From a checkpoint of a small transformer trained on Wikipedia.
Size: 25 layers, width 160, vocabulary 512.
Architecture: learned positions, biases, normalized queries and keys.
Training: a variant of SOAP for these matrices, 214M tokens, 3272 steps.
Each number is 50 + 12 x the weight over its row's rms, rounded and kept within 0 to 99. Layers, rows and columns count from 0. The size before them is the row's rms in percent of the matrix's.

# layer 17 MLP up, 640x160, rms 0.0549, rows 636-639, columns 80-159
101:46 38 61 36 52 41 29 58 55 50 60 44 44 37 37 43 47 57 43 27 51 28 42 53 50 77 51 53 68 52 79 42 54 56 36 80 46 23 48 56 60 56 55 33 62 53 31 59 67 48 62 60 54 59 48 48 63 26 15 46 32 57 64 44 55 55 58 51 58 70 45 48 49 61 59 60 59 43 34 65
095:45 32 37 41 69 33 28 57 61 42 57 53 70 58 51 43 52 65 54 34 44 47 75 36 25 48 36 52 57 51 73 40 57 49 68 70 54 54 55 39 39 40 49 42 41 47 42 48 24 50 60 67 61 39 36 39 58 29 33 54 52 66 62 62 47 49 48 61 61 41 33 52 62 57 46 53 60 53 62 43
105:60 63 50 54 31 56 72 47 51 56 41 60 60 42 59 61 47 45 67 35 76 62 68 55 64 58 57 41 61 61 53 43 49 47 20 49 50 45 47 69 58 78 58 47 69 59 35 44 35 62 42 45 52 66 46 56 45 72 47 39 57 66 53 19 51 58 58 65 63 41 31 49 46 61 59 59 44 60 48 51
109:47 53 54 52 55 50 45 52 45 46 42 71 63 51 56 42 60 30 43 35 49 64 69 53 34 61 55 40 30 48 41 57 59 66 62 44 48 65 61 63 69 55 34 36 53 71 76 64 57 67 47 83 46 52 52 26 72 79 31 51 50 37 50 67 34 46 15 13 45 54 40 50 48 62 43 34 50 58 53 48
# layer 17 MLP down (transposed), 640x160, rms 0.0552, rows 636-639, columns 80-159
100:63 58 76 53 43 74 50 53 25 64 33 61 30 47 65 61 36 34 57 37 37 45 47 54 34 62 71 70 32 54 34 69 50 57 43 55 59 57 47 47 41 30 48 65 41 49 60 61 54 51 61 46 40 60 43 53 55 52 48 34 41 51 57 50 35 59 41 33 59 45 55 46 48 71 54 65 39 50 52 78
109:45 55 59 48 55 52 44 59 72 43 47 44 41 55 50 41 35 45 45 60 61 33 55 47 52 39 48 51 32 40 51 36 47 47 55 74 61 21 76 37 41 45 61 55 36 54 40 69 30 48 44 46 57 51 48 50 50 69 70 72 44 41 55 41 09 48 32 53 51 56 74 32 63 46 65 43 59 52 52 44
106:40 48 74 56 66 32 73 50 45 52 71 56 54 47 41 37 59 47 68 46 54 46 49 45 58 45 40 58 62 68 53 62 23 47 43 33 40 55 35 55 64 73 42 40 67 51 55 66 44 40 40 57 63 49 50 62 50 68 49 33 48 76 68 51 48 39 43 55 56 36 50 47 49 57 50 53 62 51 49 53
104:54 43 46 42 51 46 29 45 62 33 35 48 31 60 55 58 33 33 57 44 54 42 67 71 39 50 46 52 47 46 49 39 41 47 62 57 52 56 50 43 72 71 37 47 49 55 55 49 58 56 54 41 29 60 48 47 85 40 37 50 52 59 51 51 63 60 22 53 53 46 60 50 28 50 57 69 37 50 71 46